Weights of a small transformer language model.
Size: 7 heads of 64, MLP 1344 tanh GELU, vocabulary 8192, 30.3M parameters.
Architecture: LayerNorm before each block, learned positions, biases.
Training: a variant of SOAP for these matrices, 303M tokens, 4618 steps.
Each number is 200 + 40 x the weight over its row's rms, rounded and kept within 0 to 999. Layers, rows and columns count from 0. The size before them is the row's rms in percent of the matrix's.

# up: layer 10 MLP up, 1344x448, rms 0.112, rows 852-911, columns 224-279
# down: layer 10 MLP down (transposed), 1344x448, rms 0.123, rows 852-911, columns 224-279
up852,099,275,109,178,167,213,219,189,209,197,182,140,299,231,125,232,169,178,242,154,199,170,151,197,219,219,219,198,149,191,234,179,196,180,249,204,200,224,169,220,174,213,252,207,202,302,266,245,211,213,177,224,229,131,146,263,261
down852,098,250,152,189,169,294,191,115,130,171,180,187,241,250,189,214,176,184,205,294,284,219,186,257,241,180,130,182,280,221,157,194,211,197,181,245,193,188,149,207,241,231,242,119,206,196,193,240,257,177,159,216,216,171,218,195,217
up853,097,202,253,167,221,182,191,177,158,254,242,189,205,148,267,127,206,123,213,113,186,232,273,263,163,146,175,224,260,236,199,193,200,176,217,87,228,148,197,183,160,209,182,156,165,243,224,188,248,151,237,185,181,231,201,188,215
down853,101,199,185,177,222,202,189,150,242,208,137,156,186,184,221,167,209,184,207,241,156,171,150,170,175,230,206,224,159,234,213,219,141,171,190,250,197,222,159,182,207,304,146,142,174,119,177,140,158,146,190,140,162,231,196,243,195
up854,096,218,248,233,228,242,155,210,195,254,144,196,243,195,238,140,202,249,212,206,110,178,171,190,211,147,201,217,212,184,216,216,187,207,214,210,221,285,226,156,203,221,242,228,195,144,172,204,224,159,167,196,281,238,190,106,239
down854,093,182,234,302,182,233,180,196,125,179,258,207,195,248,188,129,196,189,247,157,189,182,215,208,186,233,154,182,182,197,150,145,174,193,192,216,279,204,176,202,142,270,165,176,182,244,175,179,174,173,227,223,208,177,217,215,60
up855,098,184,186,121,166,142,230,274,180,206,227,175,203,179,189,194,125,252,256,178,204,245,227,155,202,202,201,182,161,199,144,237,280,175,226,168,198,189,172,153,265,216,222,329,183,212,194,258,221,182,147,153,172,250,146,189,209
down855,100,181,191,151,173,265,195,253,220,184,216,326,179,235,181,194,131,197,253,170,238,210,206,142,134,233,181,234,161,193,131,210,228,202,159,194,256,138,175,177,241,160,188,213,209,247,164,214,203,127,143,184,233,204,213,127,208
up856,102,271,201,214,191,182,197,262,166,162,196,224,240,133,208,300,131,252,202,171,185,232,192,137,135,271,208,158,174,231,224,183,197,192,229,150,170,210,251,174,227,173,166,203,219,207,212,206,230,252,221,238,185,189,182,144,283
down856,095,238,181,175,214,163,213,240,119,195,169,210,212,170,108,155,188,191,217,135,254,157,174,74,212,190,203,194,235,189,281,236,122,162,190,150,243,155,143,229,230,152,196,229,205,203,227,195,222,203,181,253,168,216,244,262,174
up857,083,199,226,192,263,160,219,189,204,224,200,206,168,199,160,281,241,181,193,150,227,177,167,182,236,279,202,215,236,227,265,176,200,227,181,206,168,235,245,203,180,199,164,246,130,192,178,228,178,182,217,183,246,152,255,206,204
down857,090,244,233,161,149,289,171,226,207,191,209,134,263,199,236,248,215,224,202,172,256,218,224,216,183,206,153,153,226,177,148,230,178,232,138,133,245,195,197,199,176,188,177,137,235,139,186,222,146,299,199,218,238,245,167,205,182
up858,109,200,204,228,164,172,210,139,189,180,229,199,231,134,238,206,171,218,170,274,240,197,158,193,204,185,167,199,248,177,256,224,170,167,179,234,185,241,228,172,120,267,187,245,198,134,179,201,168,145,196,138,205,151,259,151,257
down858,111,165,161,234,185,167,220,225,125,136,193,101,180,143,165,223,231,188,252,217,201,187,137,258,258,171,201,204,193,148,160,220,261,167,209,184,202,243,173,164,167,183,206,179,195,165,204,191,178,214,211,165,173,203,223,211,224
up859,101,119,196,144,206,200,175,279,108,229,201,173,199,233,229,153,266,281,216,229,233,172,284,176,146,222,229,151,220,130,188,131,155,190,155,256,116,261,154,142,205,190,183,207,164,230,174,165,209,225,149,218,152,178,182,143,181
down859,096,145,187,180,132,212,161,282,171,173,168,164,187,223,159,165,192,258,205,166,167,189,232,233,238,226,127,185,199,202,141,263,261,203,158,194,205,178,210,201,242,227,224,187,114,163,246,201,268,237,196,222,243,236,284,223,149
up860,096,224,185,215,177,209,212,159,183,253,158,225,217,209,211,235,201,233,174,205,144,228,170,178,261,172,232,214,169,182,231,176,183,183,218,180,182,184,166,215,241,94,244,134,231,192,225,220,179,230,257,240,208,173,229,242,155
down860,115,167,149,134,199,204,281,160,292,187,222,194,155,169,213,188,165,221,226,148,134,187,227,182,227,247,212,200,130,235,172,210,255,175,284,233,257,222,112,267,159,215,169,161,175,155,238,252,134,233,262,164,204,197,166,224,198
up861,096,208,196,127,209,182,241,221,180,172,222,197,198,248,214,211,198,91,223,184,222,205,182,119,244,160,169,240,241,171,221,232,236,262,271,233,227,181,193,190,164,197,180,186,221,196,237,184,219,216,193,177,220,177,242,197,228
down861,095,198,215,162,258,157,163,237,146,179,131,153,240,175,266,148,177,214,207,206,238,174,191,207,166,196,152,152,211,203,213,238,227,233,196,139,178,196,225,76,247,240,205,233,233,166,252,175,148,163,138,264,112,182,164,218,182
up862,106,263,191,178,164,219,281,274,212,190,169,229,226,268,237,250,192,167,206,240,133,234,201,241,185,217,208,166,252,255,158,217,248,207,167,196,141,258,243,235,212,240,242,198,238,184,193,182,191,210,161,170,140,141,233,149,263
down862,100,174,274,195,242,219,200,212,218,175,198,188,217,168,189,182,212,178,125,195,211,225,276,230,162,209,159,156,231,186,188,213,185,242,185,201,240,199,177,203,223,153,153,218,217,138,167,186,222,179,243,193,202,205,172,160,127
up863,104,227,269,208,247,222,242,165,149,152,227,221,250,164,154,224,180,159,151,91,202,175,288,266,115,260,200,188,191,134,199,196,201,206,264,147,179,233,164,271,229,165,191,290,175,259,265,219,203,223,201,165,264,156,244,244,136
down863,110,248,228,172,179,222,214,202,200,217,200,100,138,208,107,196,160,210,203,218,149,196,244,163,150,182,210,153,162,251,221,176,207,116,217,178,262,204,168,205,220,181,155,260,182,263,191,156,130,213,197,195,197,222,187,198,179
up864,100,167,180,254,225,237,208,194,172,175,150,233,262,208,250,192,194,165,153,165,144,237,152,181,186,156,180,181,184,244,290,280,187,203,167,249,254,211,191,160,250,246,209,189,151,166,135,227,167,196,223,196,131,159,166,176,220
down864,105,244,236,84,112,160,161,196,209,204,183,127,266,252,223,190,245,262,174,303,189,187,233,232,183,205,211,149,209,200,196,215,189,210,203,138,198,130,192,195,222,203,197,268,120,234,264,256,182,191,205,232,235,260,134,126,162
up865,109,162,175,157,171,213,193,209,189,231,241,163,209,189,200,220,183,204,187,180,171,264,186,218,227,181,195,215,222,199,105,167,155,196,173,216,215,211,232,240,266,239,200,154,256,170,183,257,116,231,214,152,236,193,163,218,224
down865,105,188,170,232,204,132,221,221,171,238,225,197,283,186,187,199,203,221,304,229,201,250,176,170,214,133,257,234,204,216,208,158,145,193,219,184,139,181,183,183,201,144,173,172,254,202,149,174,210,200,122,239,206,176,270,201,216
up866,095,196,189,229,209,143,247,275,213,181,239,217,133,239,229,268,176,196,177,206,159,198,247,203,189,225,114,245,241,201,190,270,197,214,234,167,173,248,204,206,202,272,118,215,195,206,242,198,204,243,215,169,206,213,232,143,240
down866,099,227,192,158,222,175,178,252,185,130,235,212,239,106,151,115,242,195,276,150,161,205,230,183,122,225,205,193,213,167,194,231,183,115,203,247,172,247,214,195,194,173,213,135,130,178,212,234,235,101,190,217,148,224,212,102,171
up867,096,227,278,204,159,209,222,235,274,172,216,135,122,224,208,178,236,199,179,183,180,161,168,203,248,231,204,184,242,210,158,155,282,226,289,186,214,223,202,228,175,129,210,187,221,249,119,247,151,190,232,178,218,167,191,210,269
down867,102,94,93,110,239,288,194,216,225,169,237,203,148,211,215,252,173,180,264,213,241,155,268,229,283,313,191,207,165,129,215,209,221,205,191,188,210,279,186,169,284,265,212,198,156,161,220,222,203,211,161,264,161,172,210,196,233
up868,104,231,166,225,181,221,264,212,229,139,188,209,192,220,143,123,217,135,306,137,208,238,174,217,276,194,214,233,236,220,198,159,205,253,200,191,165,248,199,197,191,217,132,147,178,168,258,136,166,318,194,133,241,132,199,271,215
down868,098,278,229,204,199,239,215,186,225,212,214,166,242,232,172,252,155,217,188,211,170,206,286,221,197,205,212,150,151,207,197,164,284,192,209,159,147,234,152,147,194,182,160,205,166,179,130,139,262,191,234,226,209,136,231,185,220
up869,102,202,273,225,237,158,206,198,237,209,187,133,213,217,217,128,244,234,308,195,204,231,251,116,206,139,132,145,193,243,215,172,194,168,200,287,228,130,180,176,196,214,167,197,235,124,217,191,163,195,198,156,235,266,206,112,240
down869,091,218,127,175,196,242,236,248,175,201,224,186,152,209,141,289,110,268,170,250,193,156,157,205,152,216,228,202,276,195,175,225,193,224,177,192,193,205,143,238,218,242,109,219,214,160,210,183,168,262,156,222,175,188,270,192,94
up870,099,181,249,226,198,194,207,315,222,173,237,219,205,203,190,152,131,276,185,173,172,153,274,196,177,220,207,203,241,146,203,206,231,232,207,153,170,191,226,224,166,251,162,190,213,241,213,164,233,164,212,221,126,222,224,131,206
down870,095,232,132,229,154,202,284,207,187,127,215,163,154,158,204,196,248,145,168,222,237,243,183,237,181,269,206,168,128,190,265,214,227,200,209,167,236,244,222,111,213,124,225,198,215,172,198,249,258,214,233,177,106,164,206,219,166
up871,101,169,178,199,167,279,231,259,191,222,279,221,267,205,237,225,147,186,211,268,184,239,226,306,212,230,162,213,178,196,176,181,174,218,174,214,86,185,191,161,134,260,132,236,217,203,221,191,189,186,263,133,165,257,128,157,208
down871,100,159,209,167,238,166,219,177,149,259,246,191,227,227,186,233,244,224,152,219,234,142,138,235,192,194,136,193,226,156,134,228,183,229,171,200,174,233,205,234,210,173,241,156,158,169,199,166,257,280,204,188,230,205,186,261,243
up872,094,223,218,165,218,226,201,153,214,160,198,193,189,157,131,221,267,256,123,151,68,252,338,203,147,170,159,170,189,200,178,275,105,234,204,183,197,164,173,239,193,164,164,148,177,189,221,205,173,172,245,218,248,153,234,184,253
down872,093,183,168,232,141,277,168,273,99,255,165,141,202,134,235,145,238,195,282,139,258,129,164,191,136,154,209,130,269,230,238,216,185,167,166,207,254,235,200,212,211,178,244,224,208,202,159,268,266,241,229,190,254,174,223,182,156
up873,100,174,233,197,158,222,186,119,229,229,108,149,201,263,168,220,189,132,174,153,212,132,214,222,177,231,261,169,239,134,199,221,217,140,159,233,233,232,247,207,222,237,217,223,224,171,181,292,225,205,260,201,233,223,214,150,206
down873,106,157,184,163,246,203,228,202,152,205,191,195,282,203,187,265,175,250,208,158,153,191,217,205,262,153,230,237,135,177,167,214,133,212,167,170,293,154,167,221,235,209,219,149,250,229,213,109,191,195,175,224,174,184,223,208,211
up874,105,187,236,133,100,224,225,184,156,181,233,140,202,135,259,228,196,187,237,241,130,191,204,223,189,185,213,173,145,184,163,173,210,252,223,188,187,259,112,193,232,212,137,166,289,147,187,179,183,251,202,228,179,208,185,258,187
down874,093,224,244,171,152,158,280,174,185,184,210,187,190,221,186,209,211,162,148,172,257,157,205,254,200,199,258,208,159,44,209,197,314,185,265,223,148,166,236,217,217,219,257,226,207,198,182,141,129,240,192,196,159,268,255,225,175
up875,100,167,250,216,177,158,208,151,252,167,171,112,164,159,177,208,224,169,228,164,157,163,189,189,175,153,211,186,288,259,165,192,163,151,197,157,199,250,170,187,154,186,149,222,213,267,250,239,191,218,227,164,166,182,184,217,117
down875,099,249,194,158,114,230,182,164,187,217,205,153,121,191,291,124,243,133,219,180,252,215,184,169,211,266,246,171,149,242,173,174,176,173,282,255,172,228,230,133,192,252,186,114,155,226,274,206,193,192,181,159,195,184,199,271,255
up876,100,202,207,179,213,188,255,214,232,183,239,112,204,171,291,225,140,215,147,246,127,133,204,190,160,176,200,213,190,159,226,198,107,272,231,279,189,198,233,191,195,181,164,143,225,168,184,148,158,215,164,129,184,218,185,157,230
down876,102,236,155,268,216,197,161,246,198,240,199,180,204,191,160,165,122,215,319,127,227,243,189,187,213,162,241,189,187,229,260,171,187,146,118,170,137,200,155,200,227,235,232,251,209,209,226,205,135,244,162,161,232,153,191,142,184
up877,092,166,188,210,268,162,176,137,192,227,185,205,257,256,269,212,178,209,214,142,201,177,137,197,250,209,194,140,199,192,231,175,221,286,180,221,191,200,254,188,225,172,172,166,194,181,229,203,182,153,202,216,220,115,253,179,260
down877,092,116,258,180,174,183,158,187,167,196,216,150,215,218,263,224,202,142,174,148,240,254,169,221,194,253,215,158,146,197,280,162,207,183,229,242,245,256,217,174,194,175,201,224,209,167,226,162,124,233,178,208,177,233,178,125,201
up878,104,230,154,153,209,200,255,147,113,192,213,208,227,165,150,147,196,201,155,171,265,179,143,165,221,204,220,200,137,186,215,189,230,150,213,211,181,167,190,214,186,183,256,193,225,254,249,219,197,179,181,137,204,224,224,195,188
down878,100,202,173,247,236,225,154,217,194,212,183,183,194,202,199,220,257,293,217,240,245,194,176,285,190,231,178,207,269,183,111,175,211,231,164,172,267,226,214,191,192,252,238,170,180,234,124,190,192,246,168,227,115,191,194,243,203
up879,102,254,220,197,175,208,183,197,223,183,186,227,166,218,186,206,182,235,204,183,229,218,210,188,192,286,222,164,184,209,195,183,246,247,230,241,167,158,260,269,241,183,183,140,167,281,180,225,215,181,167,207,194,238,151,185,284
down879,098,236,156,137,135,169,151,169,234,204,199,172,183,121,206,174,263,176,184,151,163,254,218,243,207,210,145,197,164,138,263,223,198,162,150,191,240,149,195,245,153,191,230,220,208,171,216,236,224,218,186,247,280,280,167,200,174
up880,102,191,182,234,152,243,211,172,248,214,239,218,192,169,213,151,243,212,274,178,175,170,139,183,158,184,155,181,278,186,216,189,190,167,214,244,142,223,147,198,256,291,262,168,162,209,73,188,209,140,153,204,192,173,189,194,183
down880,100,163,154,295,198,150,230,220,196,232,176,269,171,237,189,181,262,283,210,200,153,246,163,232,160,251,172,209,240,226,286,156,217,173,238,275,131,200,132,231,270,265,171,254,210,175,235,188,231,150,188,218,175,143,232,234,158
up881,107,154,268,150,208,177,175,145,165,256,223,154,185,154,217,185,104,241,227,187,180,276,199,186,179,220,243,138,227,245,199,159,205,271,211,168,134,179,197,176,214,186,180,145,142,260,115,253,22,230,283,266,171,114,191,241,212
down881,100,292,190,184,240,130,187,160,141,201,205,134,177,244,134,235,164,237,217,190,205,140,137,173,199,175,163,216,231,191,239,201,193,153,192,215,133,204,245,184,188,227,175,172,210,187,165,207,207,152,214,236,109,201,182,222,177
up882,095,237,224,162,222,167,165,220,256,186,212,217,245,195,244,258,197,213,225,81,200,280,208,184,264,137,193,160,279,189,263,141,203,228,165,178,237,158,224,244,249,225,121,164,205,179,263,190,172,174,160,211,289,226,166,190,209
down882,096,166,249,231,228,162,168,153,244,150,172,210,229,196,178,205,263,209,170,229,204,154,203,224,239,179,135,230,135,263,179,263,233,171,145,189,208,148,199,218,197,208,181,185,193,192,176,146,228,204,180,166,248,226,244,113,213
up883,101,179,256,171,219,197,279,208,170,241,209,217,192,103,165,232,245,187,161,168,231,109,210,152,176,172,220,96,226,153,162,233,279,229,200,216,189,226,149,166,239,224,173,167,236,225,231,193,179,233,210,182,199,145,206,193,155
down883,098,204,226,185,147,222,268,287,202,122,296,228,216,252,234,284,180,263,192,194,185,286,200,228,176,160,211,201,232,259,216,194,166,186,214,133,167,213,274,153,245,180,207,179,272,262,201,178,233,172,169,215,125,196,247,266,140
up884,090,101,193,222,212,199,190,121,222,167,183,210,272,228,223,237,230,180,166,171,149,231,263,178,234,165,133,269,203,192,166,211,157,219,186,166,218,212,202,187,130,201,224,142,255,239,220,93,212,208,168,130,225,230,232,214,208
down884,087,302,229,171,194,185,226,225,273,165,254,222,161,224,293,229,227,177,230,187,238,183,221,193,240,261,173,250,216,217,239,259,222,229,182,201,236,233,230,209,221,203,147,215,163,276,240,195,230,223,259,212,269,238,182,198,261
up885,095,212,185,189,144,200,254,33,245,107,248,205,199,199,229,158,192,213,197,171,189,123,208,187,266,191,175,167,234,255,143,172,228,191,156,190,193,270,270,276,192,197,202,262,242,219,216,103,193,176,130,230,107,201,209,132,240
down885,102,222,223,181,220,292,174,233,262,226,204,217,218,167,186,179,127,166,225,177,176,133,211,136,186,175,192,210,134,170,224,250,220,228,220,188,155,256,137,147,176,200,158,263,214,135,199,217,179,144,160,219,244,184,255,177,175
up886,103,231,150,155,139,206,186,204,148,235,220,135,354,138,190,209,151,223,225,267,286,179,178,249,221,212,181,192,204,145,301,206,166,232,152,179,223,260,192,184,151,191,247,197,268,269,186,210,175,215,233,248,280,151,243,133,203
down886,101,149,229,224,243,194,212,220,97,180,170,248,267,192,183,193,221,191,241,273,206,190,213,130,230,178,227,241,215,225,159,171,260,273,239,211,196,198,185,244,205,231,239,166,176,136,299,199,225,208,177,235,239,188,227,249,202
up887,094,258,231,176,192,147,240,218,186,185,164,223,269,164,150,122,242,271,236,209,253,217,113,217,220,258,248,190,176,137,204,126,221,199,250,258,214,172,238,199,148,252,205,186,287,281,170,263,215,212,219,188,252,156,170,262,154
down887,092,236,195,201,160,164,142,211,212,200,248,139,176,241,161,168,207,176,248,214,165,155,164,205,163,201,267,161,121,277,227,190,147,243,180,152,195,183,184,255,207,185,212,296,177,134,182,203,256,192,224,181,211,219,172,160,273
up888,099,223,249,192,222,197,203,223,177,172,242,291,167,253,227,169,164,136,201,210,162,201,212,248,184,248,218,126,188,180,205,173,279,172,236,231,112,229,158,214,158,141,281,245,235,153,225,214,172,154,182,156,225,184,176,218,126
down888,103,207,153,248,171,219,117,240,177,206,231,210,201,170,210,189,140,198,201,225,159,173,189,194,185,174,169,160,183,237,71,166,238,145,185,231,310,184,148,198,213,238,137,158,213,141,252,204,196,172,182,175,221,235,188,179,183
up889,103,184,175,141,189,220,167,190,193,222,153,255,197,222,180,191,215,264,213,135,156,167,211,180,212,158,196,135,167,155,184,213,198,230,165,148,236,227,184,243,180,195,204,186,142,212,233,257,149,149,196,181,224,187,122,189,164
down889,099,261,256,180,172,172,187,262,184,210,151,162,222,115,193,179,251,185,229,182,248,230,192,243,150,195,229,152,235,227,145,210,174,238,175,172,254,212,144,288,191,202,197,132,197,138,237,212,181,187,222,174,190,242,171,241,153
up890,104,138,224,248,203,211,198,203,258,243,207,139,205,222,138,193,143,219,157,157,192,166,152,285,133,162,197,193,196,242,217,144,155,199,195,159,243,162,209,159,182,275,237,222,147,253,266,168,211,265,225,221,268,185,266,222,249
down890,100,188,210,174,153,159,230,266,154,157,175,186,161,122,185,203,173,219,143,194,198,193,187,209,189,158,201,231,197,171,155,241,175,232,181,257,211,200,142,196,136,164,132,273,222,139,228,174,216,196,193,244,257,175,189,181,214
up891,107,175,175,228,256,195,260,198,207,171,149,237,146,196,188,191,183,255,169,180,258,231,193,175,222,189,159,179,188,188,93,227,217,191,164,250,188,227,135,274,291,236,250,207,186,166,203,171,233,221,275,67,161,256,97,147,268
down891,108,241,235,147,240,202,178,175,266,207,185,165,149,255,221,215,165,215,158,131,146,193,170,203,159,137,188,193,168,196,140,194,199,172,195,214,228,227,92,271,234,205,182,169,242,177,172,153,177,237,224,182,150,162,188,225,211
up892,122,315,235,139,260,198,202,210,187,287,203,172,185,173,291,231,183,228,169,245,158,150,231,167,124,178,159,224,191,257,179,163,233,215,202,218,233,180,186,194,207,227,245,197,190,187,142,275,200,211,211,263,222,225,255,237,149
down892,097,207,168,172,159,215,269,223,202,219,120,146,114,283,263,162,207,202,220,216,206,249,237,216,240,209,231,244,255,194,208,157,156,259,226,156,235,164,233,137,174,170,242,193,119,206,186,165,210,186,240,154,202,157,195,274,146
up893,103,183,124,179,151,182,225,196,134,175,182,184,147,216,155,134,206,198,197,189,241,186,182,228,217,150,246,186,283,213,134,211,257,198,258,195,201,115,208,217,249,227,186,201,256,228,179,161,141,236,168,215,208,210,236,156,240
down893,088,175,276,211,257,199,171,205,272,201,159,221,226,197,186,246,204,207,203,198,239,149,204,159,187,215,162,133,101,163,185,191,204,170,189,203,254,265,184,208,202,188,120,213,153,298,182,265,240,227,182,168,235,217,204,260,142
up894,102,228,249,186,226,180,142,210,183,230,192,237,153,225,224,251,189,237,191,275,211,221,179,134,196,180,143,219,244,182,195,203,211,197,142,235,248,200,220,226,185,246,217,244,207,204,223,250,174,186,219,157,207,176,187,182,253
down894,095,208,178,216,240,217,134,234,233,133,287,240,184,190,193,204,242,162,271,186,197,193,167,179,208,211,160,189,193,212,193,215,243,197,247,257,170,207,143,199,234,183,195,230,215,180,208,243,167,236,123,238,55,181,226,187,258
up895,100,207,209,219,260,211,204,272,193,221,228,215,218,240,159,228,112,130,210,177,202,246,217,188,219,223,261,198,190,208,240,226,234,223,215,189,211,254,259,247,233,187,180,242,222,191,210,201,206,169,212,153,88,187,209,238,171
down895,101,186,187,215,237,245,161,161,231,130,231,255,217,218,239,174,206,220,181,180,181,229,219,182,186,187,255,174,229,217,198,197,243,106,246,224,194,230,214,219,200,251,176,190,179,221,145,229,165,145,192,237,225,206,192,171,228
up896,096,167,160,234,199,246,202,264,268,262,192,189,166,161,154,187,194,235,252,209,73,197,160,220,224,211,191,95,218,240,212,125,191,166,215,178,155,189,220,214,230,185,186,251,219,140,229,219,151,162,272,248,172,89,182,255,161
down896,096,229,171,307,231,188,211,169,165,202,147,192,183,243,146,150,254,234,203,256,170,234,220,167,157,229,170,165,210,228,186,125,203,246,250,248,162,261,245,174,211,153,193,122,235,198,250,298,183,225,252,225,240,211,176,242,177
up897,104,141,253,218,207,239,178,211,248,224,123,239,190,216,196,207,283,228,235,240,169,188,233,190,256,114,239,224,254,209,200,180,216,178,202,110,233,222,194,224,249,212,131,182,135,158,145,263,205,214,214,214,123,156,144,172,215
down897,108,219,202,181,197,157,201,117,237,206,208,189,182,246,249,176,178,205,204,217,213,159,146,244,193,225,217,276,229,152,174,152,190,153,158,162,133,229,215,156,219,243,207,226,214,199,206,210,163,207,264,183,200,195,211,201,189
up898,108,228,176,197,265,188,188,178,229,209,233,186,198,231,212,234,179,228,182,226,220,166,185,158,233,185,239,190,184,204,143,157,183,244,137,171,225,173,221,163,107,243,156,225,239,256,190,244,259,147,128,191,168,214,202,230,246
down898,085,171,244,260,181,161,111,195,213,166,192,236,193,254,227,165,203,239,177,238,200,194,243,223,167,244,179,180,228,203,245,121,234,231,186,160,201,206,171,176,176,186,211,211,149,155,222,207,283,98,201,261,180,204,194,201,224
up899,101,180,220,164,186,149,215,222,168,329,167,189,180,136,292,196,230,167,209,261,274,176,167,222,148,196,219,134,219,206,190,265,182,270,213,160,205,185,160,163,176,251,196,198,165,182,168,282,165,294,207,212,236,144,204,237,167
down899,108,130,337,245,113,217,262,211,182,265,173,251,205,186,277,192,166,210,174,153,221,186,195,251,199,194,130,203,176,109,269,259,179,212,232,239,155,175,165,179,263,196,136,111,202,249,200,122,191,221,196,189,230,195,177,185,175
up900,102,225,204,211,164,234,191,263,196,152,184,202,197,183,185,219,194,190,201,194,179,215,155,208,237,231,233,289,208,173,231,203,166,243,132,193,194,235,177,211,193,197,290,221,249,286,191,169,218,252,154,170,161,195,166,191,279
down900,104,177,172,181,227,193,147,152,230,200,223,125,250,203,225,186,261,156,268,213,179,186,241,189,199,170,175,193,198,152,169,228,204,227,157,187,212,243,219,198,197,254,211,172,207,150,219,135,154,271,195,118,213,106,207,212,228
up901,093,207,129,238,191,157,229,197,242,185,238,196,295,136,163,183,248,228,195,238,231,213,309,175,188,225,232,234,203,148,231,178,263,239,204,205,162,261,200,206,201,204,197,157,255,183,161,210,149,225,116,191,174,229,176,193,198
down901,100,299,193,222,213,187,130,262,191,262,248,212,132,187,192,163,137,220,164,225,151,110,171,238,235,225,299,139,200,150,228,196,156,189,309,160,198,214,236,171,201,229,198,181,185,156,221,141,248,145,232,258,212,220,302,150,237
up902,094,204,208,189,279,168,229,201,191,193,213,158,151,194,208,201,204,174,227,221,246,169,288,201,234,215,97,272,205,182,161,88,277,176,195,264,207,185,226,225,234,159,157,196,180,210,218,269,205,246,204,145,243,192,155,237,253
down902,100,234,189,178,136,233,273,164,152,222,173,232,181,235,201,204,154,235,223,242,204,124,153,270,167,226,154,122,170,265,199,231,270,271,155,244,157,215,177,186,167,164,183,172,191,201,229,274,232,213,234,141,156,136,249,150,206
up903,099,238,172,185,194,228,164,127,241,231,130,178,146,163,166,254,144,193,214,185,174,257,198,239,206,214,261,211,151,204,178,174,269,161,170,226,246,151,203,182,191,207,160,187,203,206,184,173,116,201,237,239,219,218,246,224,188
down903,100,209,212,245,180,222,235,205,196,241,179,267,211,201,135,182,211,233,154,206,207,262,149,191,286,170,224,248,211,142,232,297,126,248,120,180,173,258,171,215,156,248,188,178,173,232,221,245,250,202,145,304,187,162,128,221,215
up904,093,229,297,151,246,161,194,199,205,204,179,191,177,235,174,235,163,124,271,207,183,247,176,209,191,242,116,220,168,173,180,223,206,133,198,227,202,259,220,211,219,212,150,188,268,233,218,165,187,127,193,144,189,213,220,169,206
down904,099,162,182,168,197,199,278,191,160,241,219,210,208,229,227,209,243,188,290,175,224,149,186,234,174,201,192,160,186,180,129,255,158,178,214,241,171,162,228,241,169,176,188,206,238,171,181,111,236,238,220,233,182,241,238,163,222
up905,107,171,158,135,175,203,312,169,222,207,209,105,192,180,203,169,115,114,258,141,164,153,255,198,220,214,191,80,163,174,194,179,103,172,195,250,193,162,135,214,214,200,147,204,181,195,209,252,204,220,228,113,175,180,132,231,228
down905,095,132,183,252,173,222,203,197,184,170,189,178,144,173,185,185,287,151,159,195,206,226,198,211,223,227,207,236,211,183,203,206,150,164,179,205,198,258,233,274,246,264,134,221,230,218,147,131,250,112,242,170,138,218,221,156,169
up906,092,179,198,135,135,198,183,237,139,247,221,198,235,235,155,211,194,143,224,185,215,176,200,263,201,272,196,283,193,258,152,153,217,182,225,199,184,238,145,182,130,267,200,169,237,181,199,204,228,256,241,271,205,191,272,137,236
down906,090,256,236,242,111,195,218,237,214,207,241,213,206,248,183,202,213,167,166,215,127,229,200,199,221,201,230,194,250,237,182,211,157,208,172,197,186,213,161,243,233,120,125,120,189,174,166,226,164,222,182,146,197,252,252,160,94
up907,104,155,297,206,125,163,219,222,266,187,187,223,237,151,219,234,171,246,208,206,224,203,218,264,173,139,235,179,228,197,241,254,147,196,228,136,183,248,188,139,213,240,97,187,111,175,156,175,222,134,122,201,164,195,244,206,267
down907,103,162,220,159,157,287,117,246,176,236,167,184,197,146,224,256,173,203,190,233,205,246,216,224,231,152,200,171,171,183,152,206,181,203,265,162,244,142,220,146,190,217,239,170,169,108,218,179,192,178,193,228,152,271,228,236,234
up908,097,149,226,187,260,184,189,160,207,191,278,224,135,264,273,104,186,255,165,206,218,205,186,190,223,161,173,199,233,134,242,180,167,192,142,188,193,149,230,207,182,188,186,227,183,228,223,186,239,197,189,219,165,189,151,174,206
down908,093,203,223,268,180,179,90,163,226,196,138,199,121,223,161,154,152,202,239,193,208,316,267,232,198,159,203,168,182,240,229,150,287,110,227,157,132,238,200,192,239,97,206,181,200,252,179,211,142,180,294,138,124,194,185,220,238
up909,101,186,201,282,203,128,199,230,175,158,181,171,258,169,191,186,187,230,135,249,204,232,139,144,284,165,153,157,162,217,189,232,170,270,185,181,154,208,169,184,172,145,209,134,206,202,126,191,139,205,149,179,152,200,208,121,116
down909,097,242,173,216,219,141,225,210,240,206,164,208,226,169,117,187,243,196,153,178,246,209,223,245,172,216,290,238,213,216,194,205,189,180,267,166,120,159,150,208,135,166,137,188,211,207,190,177,185,201,137,160,176,186,205,255,197
up910,103,142,208,147,189,185,206,214,200,218,204,148,228,176,154,219,147,244,157,180,205,173,184,215,172,200,265,235,197,276,178,213,145,185,210,201,199,237,137,211,131,127,237,267,265,232,250,253,268,286,157,230,202,179,139,163,176
down910,104,121,195,141,194,217,221,237,146,167,129,172,154,194,167,189,176,185,239,148,203,189,157,290,219,152,229,111,166,215,148,126,120,213,228,150,235,232,180,195,232,166,195,154,259,211,189,224,217,259,179,209,198,206,192,221,133
up911,104,181,290,54,222,196,203,135,174,246,199,141,199,196,234,245,91,163,158,199,195,176,174,165,206,165,183,268,295,181,230,237,208,151,131,224,92,181,107,219,189,222,220,215,231,168,146,193,134,253,137,233,205,213,192,171,196
down911,103,222,239,237,157,142,203,245,258,194,204,230,133,277,208,282,157,211,299,270,219,148,192,248,185,222,187,259,206,158,223,202,194,151,197,223,201,268,221,200,162,185,167,260,253,166,267,191,238,241,159,214,232,215,198,137,237